Weights of a small GPT-style language model, trained from scratch on English Wikipedia.
Size: 8 layers, width 256, 2 heads of 128, MLP 1024 squared ReLU, vocabulary 4096, 8.39M parameters.
Architecture: no biases in attention or MLP, untied embeddings.
Training: a variant of Adam for these matrices, 126M tokens, 7709 steps.
Each number is 128 + 32 x the weight over its row's rms, rounded and kept within 0 to 255. Layers, rows and columns count from 0. Numbers have three digits each. The size before them is the row's rms in percent of the matrix's.

# o: layer 4 attention output (transposed), 256x256, rms 0.0487, rows 129-255, columns 128-159
# v: layer 4 attention value, 256x256, rms 0.0528, rows 130-255, columns 128-159
# up: layer 4 MLP up, 1024x256, rms 0.0595, rows 0-53, columns 128-159
# down: layer 4 MLP down (transposed), 1024x256, rms 0.0562, rows 0-52, columns 128-159
o129 112:158142115165133104097122113159144119084084138093142075113165151142162127119148149203087084110165
v130 113:104130152185124138100107111206110137129077105122143101187168096172146084126172190113165164165091
o130 113:131100109116108081123095144152100119123063127128088129148122156079168098121089135087121120156133
v131 115:183109126118153106130105136106116092165099134149123108131152125157168103096108106084091147080113
o131 113:131117159126137097121121171113168128133131117155183114150121134225153128175088082204100106138158
v132 122:128113156132106151135143161111101183100094097098123169173160147136131094090138101123106125133161
o132 121:163105097126144141095145132143110129089138173076139221138128097145148136130087070144155154150183
v133 111:071125071126116068136130098094092113136199175110130140164065187086137125173109124112158129106138
o133 113:096154138125095131113143165089104110136190080181201188143144158146100170177137091113154130131049
v134 117:084151133117121076113165107103163122149118104116143117143174131192070093114159050102151113113120
o134 118:105128162105178079128225089131159103141146135130132111125125107152102129136137073140094123115111
v135 111:142131094117155075098229112115115188125080132156140138134145093097142084129098102108108218148152
o135 112:150192133072142124113206128135138133153108139047127092139175106134132132083114151136092113089126
v136 104:148134120094127092168135167105151128072129151153160127148128091131069090102161185106098125138139
o136 104:117134169139140107150157087154100170110138130171080105085068135164105114183131165111128147135115
v137 116:110192101103115157106112192187148120144144074079125110123164103145058155127137134137121117105194
o137 117:137065069111082080124125102077094094152081122082099146111128123129183143076094156103123150066134
v138 114:081100104083084129163126181118153128083117101149147139161133125128140099110193150119093096121148
o138 114:120062116123096105144203182131049152146096124185120147091167141102126119162148139108095183170156
v139 115:148155124151089168133165016114106194155180130136177150126160099084139092100135124092139078151201
o139 115:142143105141117067152192121130093116114089120143183056117163131099112112137156143102134117143092
v140 113:116158128116134168093133095135118104085168118109168170156192169171089110087152122122147104203172
o140 110:169166209133167088154172077139129150118086154094143096124132158150115107159153157129122081085076
v141 112:162099050094153084136160069150176126113166172150109165184134168139200069102135116122123100139095
o141 116:154165137123122127085102119151200135138185122153129205154139166105149080137115134132188112118130
v142 111:167124187122110073144121113128114199113134149118157125115118090084165173165137131067109103208131
o142 111:160104146185113191155104115097120137161121105136151133137147112160150165109142126093111112100110
v143 115:090115104146130153152155022087139158110160119122131115101092106124102020169179160152071113170139
o143 117:179131172110143151150165078159064114138165105184165103090129180132104132140204142043122134168065
v144 114:148155148136121123186114110097199087124124065059141099106149114117104166137146176138115112103122
o144 115:132124173166163106167102142128115130139116129178179187144113096177118167146085158051147147160108
v145 118:155139128097137130160172127147160093048104146125117145188146176170175055053160119121159079178099
o145 117:140160161113133107147154062156123140112105130102107236138111221129130095167066137118120124124139
v146 111:147184089147150034099166135092088153119114146114100128139072126106149099105139139091111171101093
o146 110:133149098129155120154180202186133140150110142139129089092162127160086104186075115150100065070068
v147 108:074150084094090119155206129139093115092122148092151126151102144109127125149149131122097136215130
o147 107:146124161075090149170139096159117152137137084086118206175119123137104177113061140141115066093139
v148 110:135145142109142154196148076147124149080103116142151143150079162138116103183126134150102163029159
o148 110:154146118182080126107184169122086161119142112182174227123119149142179100162089056168096118140182
v149 106:119080162142118161110120111095105034126179168150129140090096146140076134161052087117106089105192
o149 111:114154167161116156085140038142067151109193099115147115092127156114101109122169151169110122109138
v150 102:066140105107129154156083189120148131105132148143086145167165125181084152097110100136220164101093
o150 104:085094131101126102116123067096184159140126138080051152094114107158128085151185140147153178145134
v151 120:125079082136082132128149152095117172100097122148109122196096132114075108136148108150156179122166
o151 121:131114130133114163091135123138123115119221113083125086117156099153148096167165111126096209132141
v152 110:112152133144127168116163082123077151117054098086118140081150061085155166111100099156173098155167
o152 110:145087137157128114147124076147077145168109126073185156108140120133167105077147116107162135125135
v153 118:156162151125137139144104122146069135178159093131148123111158118113082093134132076125069094151159
o153 115:116089158116126198166090171155081159142127120161211166119175160140171149109137103134088069123125
v154 112:133100126121118090210133175154106099128099077104090122096094108154122087075155116118148152129133
o154 112:117099075111129084129139091146103133129113146073102106110124126141142127145174102147139188121097
v155 104:120113164168113145118114131122080114123150160129149126082175110101085074091095105142157146104126
o155 105:095156140123157069130180039140137108113121140056123102116139118160107041115120109167139098084126
v156 114:086157184085130163152167107135088098150154137145131149144146176113140167102084146110100066178152
o156 112:155186139119101151163146055144170090140102158122132117149155135061130093118105152122123060041123
v157 101:115095064177065150151065154107142107176097158074089108112146168133104126126079068172146127065102
o157 099:050111126174156153126092132107108130107135107186116124105137160164167172153124121150162203147139
v158 112:098140066122147127103099165138109102132154091102107118061139133132055180170161118169181123167146
o158 116:151111139085137145161073113158058116127148103177133241146110105109138144071161130113136131116129
v159 113:146186085174141123121105041102061134152164092110126126092115135142125087101119114147138112119146
o159 113:170161109155148158131151118159066132107161073160215217145143134063190031110149153127188090119158
v160 120:137079169155115179135090157125144165142136124110104113043167119131072112118090153156054101088143
o160 120:146073137183108117088118114123056111133103175167117084136143112088163102151137108100159161184125
v161 119:094109076150100177170089148107109154154203091162146133147063090217135122124094067142126129141099
o161 122:116211108119131159152133114109131106112162113147137107145196122144144121137131088042172134092097
v162 107:126084212156117102128094094099074134173138137135180162110143117154129107101105154140102123105131
o162 108:102171189146160096135176115132163099131144152124188112125145131125078026153160072155173102135117
v163 123:180181193131161053185175127146156131139082132112116138126132127179145086130132105069122098137129
o163 121:111110163113174092125138171129129151141133145147153187097107124124118170153110118164118092200129
v164 115:144111154105170144199191171172093148130156112136139155143189116148116185145108168115081146158145
o164 115:124130159125074106074077126163158093104117145148078134135117122175130115163054095160144049082115
v165 116:132060098178195128145169056146155070095049133141119127100180127091167133157111124117092122083101
o165 119:156161141171215126091090131179197127122179148156126112128085098157087097162115124134126097162193
v166 108:202043151128125118072087052114129133090169208110127141145085186165112018130158177149179106113146
o166 107:152115143160184128117141147078111138116185117179153171146084176119122106105124112092152147163154
v167 107:141095183165127140151220141138126116120073139169115107150160141093160179067077129179097115122110
o167 108:112151125139159111115066067110205080097140160173125171176095140106099175074022137133123136164142
v168 112:119110189108159106098075103105106091147122104157147123111082159176090097140143081131103120171135
o168 116:165179074077107132149137138094103142149167129181166125137151142091100186088171138121101096150161
v169 100:114084217128111165136113116163091173169149112153152132108146102119066110136143164151154173155155
o169 098:139126178121086126173083100163093172143086128181108071166115176119091104158167113123102131101146
v170 119:179131116142177105098093093157175107131129125137123108127166162169072101149151161141111106124142
o170 119:137094177145187108084129167069127113209122107205153113128098104150140130143168175128126159167164
v171 113:151076190136107129116126131129106140150097092085150140059156136116104110095095105120100070230170
o171 113:168124110143068136151119122122093190084155178136214089121176142112130175132204149148122096132098
v172 108:071135153158076142124127106167139093127178103091127127061089062104123194125123100102123192111135
o172 111:169132124081123104110156066167088130131128113069087101080166100081139053111121112108176112074152
v173 112:141137132113116123121166165117125114091078111151092151177124191124133120111095168148140115179122
o173 113:196151145139103135169136113143169132104130156103092083122142133089108135134145213128137085041121
v174 116:103156042182068148157174190117171111079208114111157132132151155158128162157177160115073132173167
o174 116:145185104150108157122108097170081128141126162162119222142145142138159176102086118095104164138113
v175 107:171175119153109148129169138120055105116094174111131158137108123132122162074136159112154151064122
o175 106:112113114163210116135100190103128125161130090164138185133104088128153055094032118188153131132180
v176 111:143136173168141107174120182107096166138113099152134110055156137121119122147069172148091168084189
o176 112:095125159137105176134120066157177134121067130121154016133112137185146114110158080126101117088076
v177 108:134162128139062110065115152117169146122154121131045127136099100151144137070133143103148130126102
o177 111:081123101097167160114105172044144129134118105122061066126120097070113138080118107112126164104137
v178 114:127163168100137067139090145127133081104136073130182120143117115157098134119141098103126111138135
o178 115:127091125073128084142210157129077151127105121117159159097080121159107134154148166131118130187121
v179 115:114129149128118128116161111108126131167073148126128143177100138170135133164116125137173094198077
o179 113:134104151145134141118100159146153098147137127205066128158088087044163150122114116138195121102145
v180 115:127110153112175097131103094148052117217104147142133107117129152177171076129094120088067143117102
o180 115:149151099146141112095111123141122078129153164155194078117107115087143099170121118163072117165143
v181 115:155096100101142083106207085127130155163083163120123115118147128140164118166155156119105113149112
o181 115:159170120077105113188086201120169154132136146137134121152104120131110162103110134132089091137128
v182 109:129144166101121141147154123086102126151197093088122121100111086179167116065141164129134099135172
o182 110:102142205129171158170103045127143109085149125082124168130121171112130143094153101073175124105076
v183 119:136137142146134148145153123078172097134085147154162119099159200135188132127130143123103125115149
o183 121:206164119148170122115128090139155150101171107141115095099108187172150151062138112065074139121124
v184 115:174111141097092141175178129154141110093162124165150092160150111101095123185176099137092149121100
o184 115:113097183079056132118128094147157093044142133127141103121170156161144098127124155078107143140124
v185 120:120075091105033146138134104108150141168170146125156120151048135137150128166152135131161127117141
o185 122:087122150142106127139144161136092159147160130158162152110143134144083156129145043099118156144075
v186 109:137126158107142100140111188150100127141061081164178152138093159126157085153138127121129149167129
o186 110:158147091092081122128157179127144107119079176090205127107150113097142154101109127154090107181139
v187 117:133138160115156198109120107120106106158088082108102115106120131090123198138162151104171118058126
o187 121:115089134163111110091037148083167060105132095134159142131134148086162143125112149158114176201122
v188 115:130072155150113158152096149122103136113144030109137099119151131078203161063156151107139117074166
o188 115:104091063125120110117094170094132098065125126067156064141140123157125146044144110125108137189178
v189 111:111164071098189103068180130124133131143095170134105120169140186203101067163172164118106146159049
o189 112:182145148055124204120126142096113147169166146134093213187098090079151208099109143118091058129157
v190 111:080164098148138173121048162127102119159080091141078124124113128091083189113151112139175154074070
o190 112:116067105097136128176092159147182105115116119101066005080145102129130073152187164122136166100138
v191 107:050100165143053146153119125123141139099072156132106129105101115115088146128110016111145130161102
o191 108:122130108116109113142173143093167147116118141109097104067177104178106129186165101101135191138119
v192 116:134082145168136125064174177106159139147115159090168127143110163135136134143155092164154126102211
o192 117:112134180157166176121076144112142091126158136119111152085179146172138174060113107127089140105097
v193 122:137111142124096167156145164116121128071133125116159099118154145186090182114170192091169069120150
o193 121:061077153109093119162058110079134125072123121136084167156090132173096195157090146092131146133110
v194 108:113134108108087105164145146110173173136149138165124099073157092113131137181089116092109157043170
o194 112:035113142134108114112130134129109139134152101154150075072155122213138150162157118130131160131070
v195 112:197128120152120148134111145117155167127192131105141125122099150138099143176097097108104087109156
o195 113:131139115148162140112087204093061134115207085197190172115145101128140189124130133122097149163149
v196 111:093081148153149121146146090135089096118049099103169155042098075128108122096129140151183165118149
o196 113:103150133155108066116152087113133147120135090141146166128099124167082100097137132154171113095132
v197 103:147084133114078129144151132124127086133138152145149133115145161070112111221080179125101165125146
o197 106:114128165108105101112153041155118130074142155100131072104119143127104158153154143121068149091099
v198 105:131097132143152120103207096155160138097126138154146140127131119141134072165129093142123085143160
o198 108:074095142164110152076206128121113137090120099186129090096092154124131154194129142159091148164117
v199 117:127174124156139097143081099102106164126186125153175122108117083105128116146164197109140162124107
o199 118:093092128130197099181117105191098108130109077112117137114111139130093063123102142064156083114129
v200 104:151164118126153060100185159151136170141119131176116107168144158149187153118151150082059137159157
o200 104:125178112112149135128117130149182097133126132086021029106114076111137110130153097153090109088135
v201 120:116103165112195051118164131147113144162096126121104118133094118147094120133091165153086167027115
o201 122:162094156079101147182133109145057122138135141167130130168107129109117152136091159096100088101122
v202 115:092101079089138196116153101144107176107129062104137143111133081088187204087177114123110168121161
o202 123:125107120126136140132049168143121150082095131130060169154124117197153164106145116107147155165143
v203 107:126115139148138181141152160174139171103125151133136117148176195170090132131181139169095113132136
o203 104:133090158145147087148063106113185078074174189093109068151129104136097142161195194119086166132141
v204 115:182177112136117008152105147113173093110107106135111147101129135134117092126166085122106125153183
o204 117:104152144098129071132130160098143149123141122107144162091126106207073156080092159177152095146127
v205 117:108132149120198120099095209103130117139185094140111115129061118187146098105111138078130148146148
o205 119:071166105067151147076122084153102114132093096134096131134142130041099113104106108161120162110132
v206 111:086129114146128128128057181123185124089044108078107142130086132112176081114047105109186140140103
o206 110:153102103140160106109126111097107162185080129095130124122123059097138116195158069145123181168147
v207 107:138204207157158129156150161136145121131132159169140121160204170103163123133145162121106149040150
o207 112:103141197181177113157025118135178109142125121161145133112163148147101127150084114090103133105098
v208 114:083152115113157176160138067152119136107060138123133142102123106119160161139116106161142156222091
o208 112:170185158107136137115071069144127139144113123152122203124094125111141116139123142114129124132122
v209 118:094080151160093157126146140084057092122150161081155154118148125109072155110100144176147092119177
o209 119:117140110160151089123144131145117091142148136106119148117130151139121130141082124106110155082132
v210 110:148152148131143187097117169091133191147121123074092161116146153122162075117067117182168116120211
o210 115:127092184153180118113078132133178071113126168092183172161137132138143141135080110160169121141152
v211 112:108125136110130138119105081146129197115063052150098128130174085155101097141116125107126147152099
o211 114:153123136116057139126086093112121152108122180104134119135134072091176105144185137136153151190158
v212 112:171100113160103109131104130107188135158097141101104105157139164144146143158120138118030121101122
o212 110:108111139125123135155141189097127118124101148195089087123091064086100225090136105164118137140131
v213 107:183125132162101166131066086118088162134143083133200124124100149128151132127069091144094089159147
o213 108:183197072152110143175153117124082132134115150179218191192170131154125129022112079107089112063133
v214 107:131130152126096137161101136103146125139092127151143161122201135108126114104097137128149093145066
o214 107:140142133112103130132194119155144099120131151145133117142110104146119143137155142130117118152127
v215 113:122145065101112190102123134153141101066112099094129143135190105116133119113164168174082100165136
o215 116:139106156102102130166159099138056117139059135138138213144087155171170139083109172126160095161161
v216 105:160166147082167137124070073115154087095147131149112103152120162153139102141175163124123114150121
o216 103:111147178092135164104149155135080127168132074140131205155058137121122107079109127143132068158180
v217 107:116036191120138162142124150144162136141081131090121143052121180111173194077109118173114104111122
o217 109:145105161159096081115053087110178139143112166138147103183157136173135118098152105179138108162116
v218 111:168151187160133074124117083110109141149125073126208165139172097154094135076175109119123108112146
o218 111:138126147227164101149177183099103135150090128181175132127151141135103129103106087111147122133117
v219 114:149125082181120218108168168121141112169149130105158130133190102125175146085069121150112135122105
o219 112:111146148131170133082079036164134129100124099108118160155078136126148122143043154115157113076119
v220 116:150104136104107188087184081177152184080095105144094128149128105130099086123142124141110090180107
o220 117:110109094094139101153182153056135155158116133123103116116107102107114160168138174120144167152156
v221 116:087095170132139154143127112134139138135145106115130126110097146109035175161140151192085128155165
o221 117:183135151153109121103154136124125064114140163165122068116155171127127173100154117053144172163109
v222 112:139154178151109167186164136143105131169085116122117132099146144116203153138174155132164110141155
o222 108:104098169127150118153042116164212089041129164092119086073112112109123169141096111149158125182147
v223 117:120132127135191151105146128142115086132146069102088125137146139151172082133209219119130158176192
o223 119:156128138136178102115114112142093077156102131119156209116121174070109158126133107139116172212140
v224 118:131143130164132166135132121119086142150150109097160144112151070097099171112138112158068137127156
o224 121:104121114199170146084109093124110121117127127070144182108124126131174117155109105117131154202110
v225 108:152059065093130113086141125102169102066174135067114117097129147170074125168152084132107080125125
o225 111:134115118105110149115131186040073163111131137188097200151110171148109185139107121096154144188177
v226 107:097124120089137121090139050197101105130188145117088126146121078130181083119165176084105156148117
o226 107:165151126079100113106172063131113109097101135112096119130108187129120089169140160105150082122114
v227 116:145083161172051118162112166114093089157142165124148111107143130079108188084085102108104131145113
o227 120:103163122129108090129132132154126091117141158159118080101136139089098129146099164074142106061099
v228 113:224104165114161100079167083126142080139157079138133085069145110120086098075144179114098124128178
o228 114:097118176093134126136115124096117149078096091111184087114144182120125165098136147098129129171172
v229 115:149116171155188108144138086112138150128125167128169111106159182106101217142071150130045158100148
o229 117:149150178177190101109077094124131109151126136127106149122092112108086124114092128063122126155096
v230 097:128138122122134069136108136051167121155179223176102150047115064144106086143117149110155125171153
o230 097:107123182101170197161151189117133161160169081192151107078139124190097152151137078105110096140108
v231 106:105195144097122086176159075144093123104059142147142056090137102085131133091120125097142106063106
o231 110:117074133106132080194134069117168156114107117124160038130104071140149072142181125126096113081131
v232 111:102160096140147116168176103138124149182080129117091119121155103093153117178075125140137155092125
o232 118:174113107156103075153068097135183097148105179172147185113118134049128152188113139119144170166102
v233 121:115103138130122116158180110139064163188122092113159131115070084134114193157099139103150161096081
o233 121:144132134110134134178123177194117123120151097145118192135126138136139171154088099152130104134129
v234 102:154140097114147113095079091161051136119176150134131133203074182157107117112109145170171124173091
o234 102:166116112127141170162111114152072146165123138166137229189088162093121090123121142102111104129137
v235 113:186098101082118073066136191103159151142169153110160130152134148155175128072138079107135126105166
o235 116:132171123129137111145210154088107123119144154076139155106194140204158099092159096150083142108125
v236 111:124153137164106145102092161124143138178136206101164121110148184167111142219100131134101119087131
o236 110:093102120118129132111125084099138102142162148120117177107111055139109190138156093138043158139096
v237 112:135106074149149173115069093151155154138140166166068142151112180156155126110121067129152148150108
o237 115:115132116134147151137121107105196098089183164096109095119126129086115109166218140105182148149126
v238 112:093132140121132186086163139166159162072108075119096121123127116138060111132161156155138055195151
o238 113:146078165105099217141128104085130133116120142095107120139093115113118201132172152067150141206161
v239 118:060159161148130139124129065134172143093154141110132181111136196157098066140145112150157109181133
o239 119:130153127115105110141130117127184085114165130151146196094127165119076099134109147172165097090114
v240 114:141125161137152170193138167155098112113103110140072114144106176151115102160115139110152175200167
o240 115:127161109126137141112116114107151160113112136114118170180077105139116151097118118164114140160161
v241 105:154145114105110181166126099140182092103044079152139103129166096148137122076092146092192162131162
o241 101:107076137169165131162089087130123181164067089156132180154115143114158124099095121148144130083214
v242 108:156107121133122182144157102154081101091124138137153140117112144079131068144108122156075122157140
o242 107:133102097089092100129163083145151132074091164067137072101128122148072141174117145157117100114113
v243 107:133078077156178159135157120179176108127173155168152121129193117115165119086170117099162160176077
o243 106:130120095179185120081101104164135094067105154109106161170125168105132090183139149099169113159136
v244 114:134120144111073026159183065085071122142139136157153106121056118132090104128110104136094126130140
o244 116:104146160108068191183168141132090159109187105173198197122127152143136155112097104128109099144122
v245 123:141099114133132151102137096132145092087151085166168144120083126126101129103052152195166098113105
o245 127:107128119113107187089143093131108174076169109116102123120067106184120087120144176104168094118133
v246 105:056152131118087103130064119111124093128192125083177116144163146110109149163139103083086188121115
o246 108:127137114132155111149123174149070151156173115097139239106126076174120159110146119103113132189138
v247 120:174111134135165076150070077107087080121165159141122132121119125154152102133074098095118148099131
o247 122:106130129155148144146109105187113142121124137160154091136147205132121069152172064143153078101111
v248 109:123128113161156155139118090161178116074175177120155099097148116138133145116201127127122081152123
o248 111:134068153116140092117083153108127165157155091184152206139118125175096131155128149119120120169175
v249 111:097120133168099146104127132146138115091061065118122126102178129103206138069184109133133200149159
o249 110:136123143125196117135116080151118152107058135062125133132105141124131109089138158165122192181169
v250 116:076107082106122065091111086141094131163122118101136149146121144131126110157128098126143163156124
o250 118:187211081129157121104192129144088148153127151092159157129141116136147093125176139131091151137138
v251 100:169147115171104159115111092087107171133160116149113141161115199145118057070066104058126113119079
o251 106:124117165134162143159168130149091157116171099116166207122134127120184067189142162078150132146146
v252 110:147083175109150161119104152129128096148167147160188136169129132181104091174092125147138132168131
o252 113:122177145103095161081104104109157137115164112103142159228128145113090135074066111181121096092128
v253 110:141124156125136097139096132138132134159092166135149133174138142151129157109087106095077116193091
o253 112:172119149123164139162119145153118118119153212077103073155134086090114167150109134116115090108100
v254 115:147100115169146135089119093150065174091054147142130123180081150125135097123100102141224143130116
o254 117:150141095158153097158155116168124127084161122142152125159137162133119064151096159106116123082179
v255 113:135096161113179181168145099183144136139054108145156132140127134136161127149156124166125156099064
o255 116:157115146109121119085089113162161092122153160140150105173102093136123065210118095195138131190121
up0 106:171125124128124158071097159149180152097104173069152171150152134089129147095151162128130131155107
down0 106:108182108143154162130156170199079150134068120146060161098104090119104123083116078150118124085110
up1 104:150133185083151150096146136099132090159132135151155145085113100162198176121103111048150129157139
down1 103:106113069128086197125115114120187100152077118112138165170154174148146138111166104153104086162085
up2 099:103061116133135150204116178072112148110127116140122145175171138174102170101115101108105117149127
down2 103:158108126146099191147116140162171069142086162107133135108120100082180104104130111134164142088162
up3 098:151059122107054103114114072119185141112129100086152127114086101163132105099168136110057090138180
down3 100:121119134100080138103179078141181127090179141142149053118152096121167117143111127134151158088135
up4 102:105134177134103170070080131086110104141139154133150136164097087053201131086141141093167142190165
down4 104:137131090131089124154153076091161161125095122101124122130150134145117069150160175114115091120102
up5 101:077073087124162135143112110097094065139133095134115155111142131120134143096158122145175158116141
down5 100:081143131066132078152115101142132139126090124144106027184084139073136092149064117140128087104102
up6 095:136143148145134135116119139145119125101134144126123126126132141120155065040116139131116083102174
down6 094:161116141126075156154136151109104134159146155170132112124136160130221182126154114144172151115134
up7 049:114105113114214148103181199084090101158123109122125185139067106106136105141112159102136112109144
down7 030:098138130112119116106145162120111124122176083185117105129140057114119155181115103086162197121076
up8 097:116082155085176101158133033127092123166092127104131165152132114155124152112166099132095100157218
down8 094:128135121177091153109106149093143064200132133150104081113152171133123123134076176119120124108081
up9 090:155095085156115104174083133084081205175074094094109100120069133141134057078125190102134135127156
down9 096:171155097071195119097170162107135156134118109088094070147104091179095093063107105139143122151101
up10 101:134096115013133170136150094144179126130155129092000117146130116149115106104147106108071133162154
down10 103:096162140138174198165144197105119167117123119139164109126102191118114139168120143168113123119157
up11 106:134123132112121125144144089138104167147111124124095163142147170144146151135135126062103139168119
down11 105:124116101134161126055122145149134123127070146130155137126137134138103166122118152094112144111106
up12 097:125079108097126118110094142126117059136076116102077117158123162151149080152123139100072108134120
down12 093:140134132172092150085107124150118137152154140094146047137115182042109133139095153052135130089073
up13 088:090162138137112116122117183145122141209129138180123128149071147136130142109099081109154121144137
down13 091:157170101162097101103139074100124170122159094132143082142149117189107200084116138170105128078118
up14 098:092076047170134095118109147075043160146069097125143132156105120133148084047159125153223124152122
down14 096:127160107101126128092089116187193141164144123143097118114091115178191128085150120178147064064156
up15 052:145101104086127137166127155113112073121092120125110157119099127151108134080183120071108107128161
down15 034:050158097188102150095132084142111110044101115118177128135073137162091131122118118173190151172046
up16 076:170085090147152111166114160118089098162148101053138183141085119157085155121065142137147158118096
down16 064:062130133103162126120158092143081127097131207167121136055105117130141097194161130087138108105100
up17 092:137145169113143156130152151141046136129165131109142192088124127186102111139124207103139112109099
down17 089:149120123186130161070145189118119151137133092133123052130165100092112141089109079109079130110129
up18 101:118165102072167076153125169151151119198144122049108160196130107126119127116145169098124117095165
down18 103:098176115119089092098160124114070153108128173164115236087098143086137109064127120106192161166129
up19 099:136129134078139146149196146046087168187144125105102108096177084116098112165205155148167119159058
down19 097:152162168153144107088111120126108133105131124094123087149141195064126106147116117170224111092193
up20 101:147151165090129124078171228081122142197149120114118096119168135138068121125111132127109066088141
down20 100:111137108122166128093098094152082169120137095133109161128149171142145087086158180135117170166145
up21 098:132108109105138158091090125113083156156160130071106148149150086149182092103103097148108133139110
down21 098:108090120153121154137138125136159138104089083118100121173117118163098160118106126156112161161061
up22 097:104060090135110152122107179089111139160134158150147122162108172136121169084142102134151122163130
down22 099:161133164181141154076154155069185159121141086137076058140161159043091090134099151165129146096117
up23 095:095110114117158141134175103069100102121042093059140125120121098098131114127148209098138146186080
down23 097:111097058141194122121155179104083169187122077052133142128101142119098119106130108147131107115091
up24 093:086091131136126104126115140111126109147110119076141140151110112097093118182128129127189100078133
down24 098:106165085137124137163159106119119146157159129120116127101178097152087114114115090151134170086159
up25 098:121113148096088155149119151115142051163107128136055108169100096070100121088152166096121083108110
down25 101:088093121153162074143174122141058082152180131160200131115092168083109102145140121103112120146145
up26 094:101089122134158069193091141161127095206070147122102092164090159093113123117094062138123074132201
down26 098:094135116109109113131155100158141154085104078176110101109216117199104178170081152125092120058062
up27 050:114137066048127183115159131124126118165111087122156160126111129086135093155162173142121055166142
down27 027:096222058115145096146111126082134131133136119116134068074168163138181188126155173109227132106076
up28 101:192075135112136137111097165082155136129080157098105186155093100142084092114124085109079117159169
down28 105:139194101120131173139157116158101168214099101146120110133168121201106101147132151154087172090082
up29 108:106155141084137219169138181114067153146094109105135177126140129122072181166089114104107116149119
down29 104:125112090103126147076137071177112141162084128101109140128142111076166078110153123081135142129142
up30 098:138093151124114114093156186120112102185143140125123153123106145159115206154060200097145136209128
down30 098:209118127167164150101095118127172118087139172106116141139186125122186113133226121171133171120140
up31 100:115146110114094164101085107141101098119116171106070170117059142075165138108108136146135107209176
down31 105:132152151098073144085116107112139173139105162103146155138132116193206157196110141160128099136120
up32 091:073148123118183141170091130143173116089069124128133128132111146103109057052063098104193105143126
down32 095:167146088152070088115149121131165099113113140187154030165097115152193147172162198169132109099160
up33 104:160068083109135158151138178114112121137114138059059121121096136133148109117137153175076147166119
down33 105:111052135105138161143047062187069134134081108122094117112126083091177099130095145067100114088125
up34 103:095173092140164139113111107125170137184159182139067158106102102033144183150137174121137147110133
down34 109:180142104098091173126120138157097156090131130079100142094128118140183091124118127148140097100109
up35 101:094100073080155162145124201120111191162080106099136133127093190139135192107159100164113170146175
down35 102:138169085171198192082151119096122096109144122084137144173144118129125127160125113136094160128133
up36 088:117137111096110122116142130123135117130074157085112144094097082133154119133133092138115103097209
down36 093:111114163137132112162113102121082132190155143102114051096127176072087083127073127125104110163147
up37 121:118174132132121139153164145050154160108133083141107131141098110129133086104194135083231158154120
down37 108:125065126146128130167115156179133127155108123193093065103160115114139139083138105104157180111145
up38 104:145096100039149123157135122163145124126143185111097129166117116128098100143121090089124092090199
down38 099:129138165154118137148151155147156106148125106132160086129142160164141077164085090139173115117088
up39 087:073103170139134174102112162136101116177120147165132158179105129057146082111160177093087135083117
down39 090:229162132133112104120144088144070140097153098055136127122104135153105120135091100160164079150148
up40 110:174106088063145165107143149097090140133152108108160197119140067108140117140144144125122195139143
down40 109:167116092139123086128125114141159060101122106083085114146163164096153108090130144089110085157156
up41 098:182168157130092118126120191122151120170116126143133165152124094144114133144156192147099113140208
down41 096:101141103144125111150107134135088136185110070134197103074106093105153163185137094133133165109100
up42 092:173125138115148159120134134125176136096130225135114132117168171050124156152185136107173118155152
down42 093:117114157125088134114172083155187158101139106154137104159152126108121131091130160181085138140129
up43 093:127064125130150082174086164141091149121117057111110173130123175178070067149104141102147095123154
down43 096:111114125086097138162121137162155127153097166115109141094127070154144056150085150159123167127115
up44 098:175116084075117118074174142135085140127145120082138120100175105171118174142203168090143110104135
down44 099:151187113115089107128143152120135141126143089137124062163149107140110093171094166126081171086151
up45 108:143106135112130075089101108162138126196056159114108133139074121066153125124135151154094105129201
down45 107:137061132134137072118088114134101075129157110130177153124078120112148150143090101124145138155163
up46 104:122095117102154094165128113086053072106109178130060107132052094169090153119166111090065157138086
down46 104:172204177136132155195130122147137161173118105169135080107181132075162091157114162167120155110103
up47 106:154131125096120126165132143137159110105176096090078177128190128109124136121105100070086106120171
down47 110:202120103105096179164155146112089129119121155160089097101107121138081164097090118187164138130195
up48 103:133104149082118104098128090150102151147083168075060147166153154152109123088161096135063128140190
down48 105:110136127129160155138105141134214142156122063095121112172169116094148126122132105120137151113151
up49 095:108134111169156052174129155067135145134134132108146100143162128059101095082076121081051087144105
down49 097:143162129094132124117148104087161215135158104112162134202150135154100104173111146107134176122145
up50 102:116077146148208072066137164130099155150110086113092150100068114146131109147101130123211157159152
down50 102:136135109112108199159127110170142146116115144171124098112125090135142135121122137094075151103130
up51 101:148144112169110164107104145152105146129162087168174143192149125125139147071167100121128152119108
down51 102:170162173184162130138112138072131197103150114112108104163103109177118171123067084118144092088078
up52 096:135070119136122122124086159126104131116082115113108106137134136113118067118109137160153057080146
down52 096:159080103185143139114111065108113114104153112150159056061141123151128121126122106191156140116191
up53 100:100138110124105187128130155106121088140118110130157144125116098082173034116137159113116108122213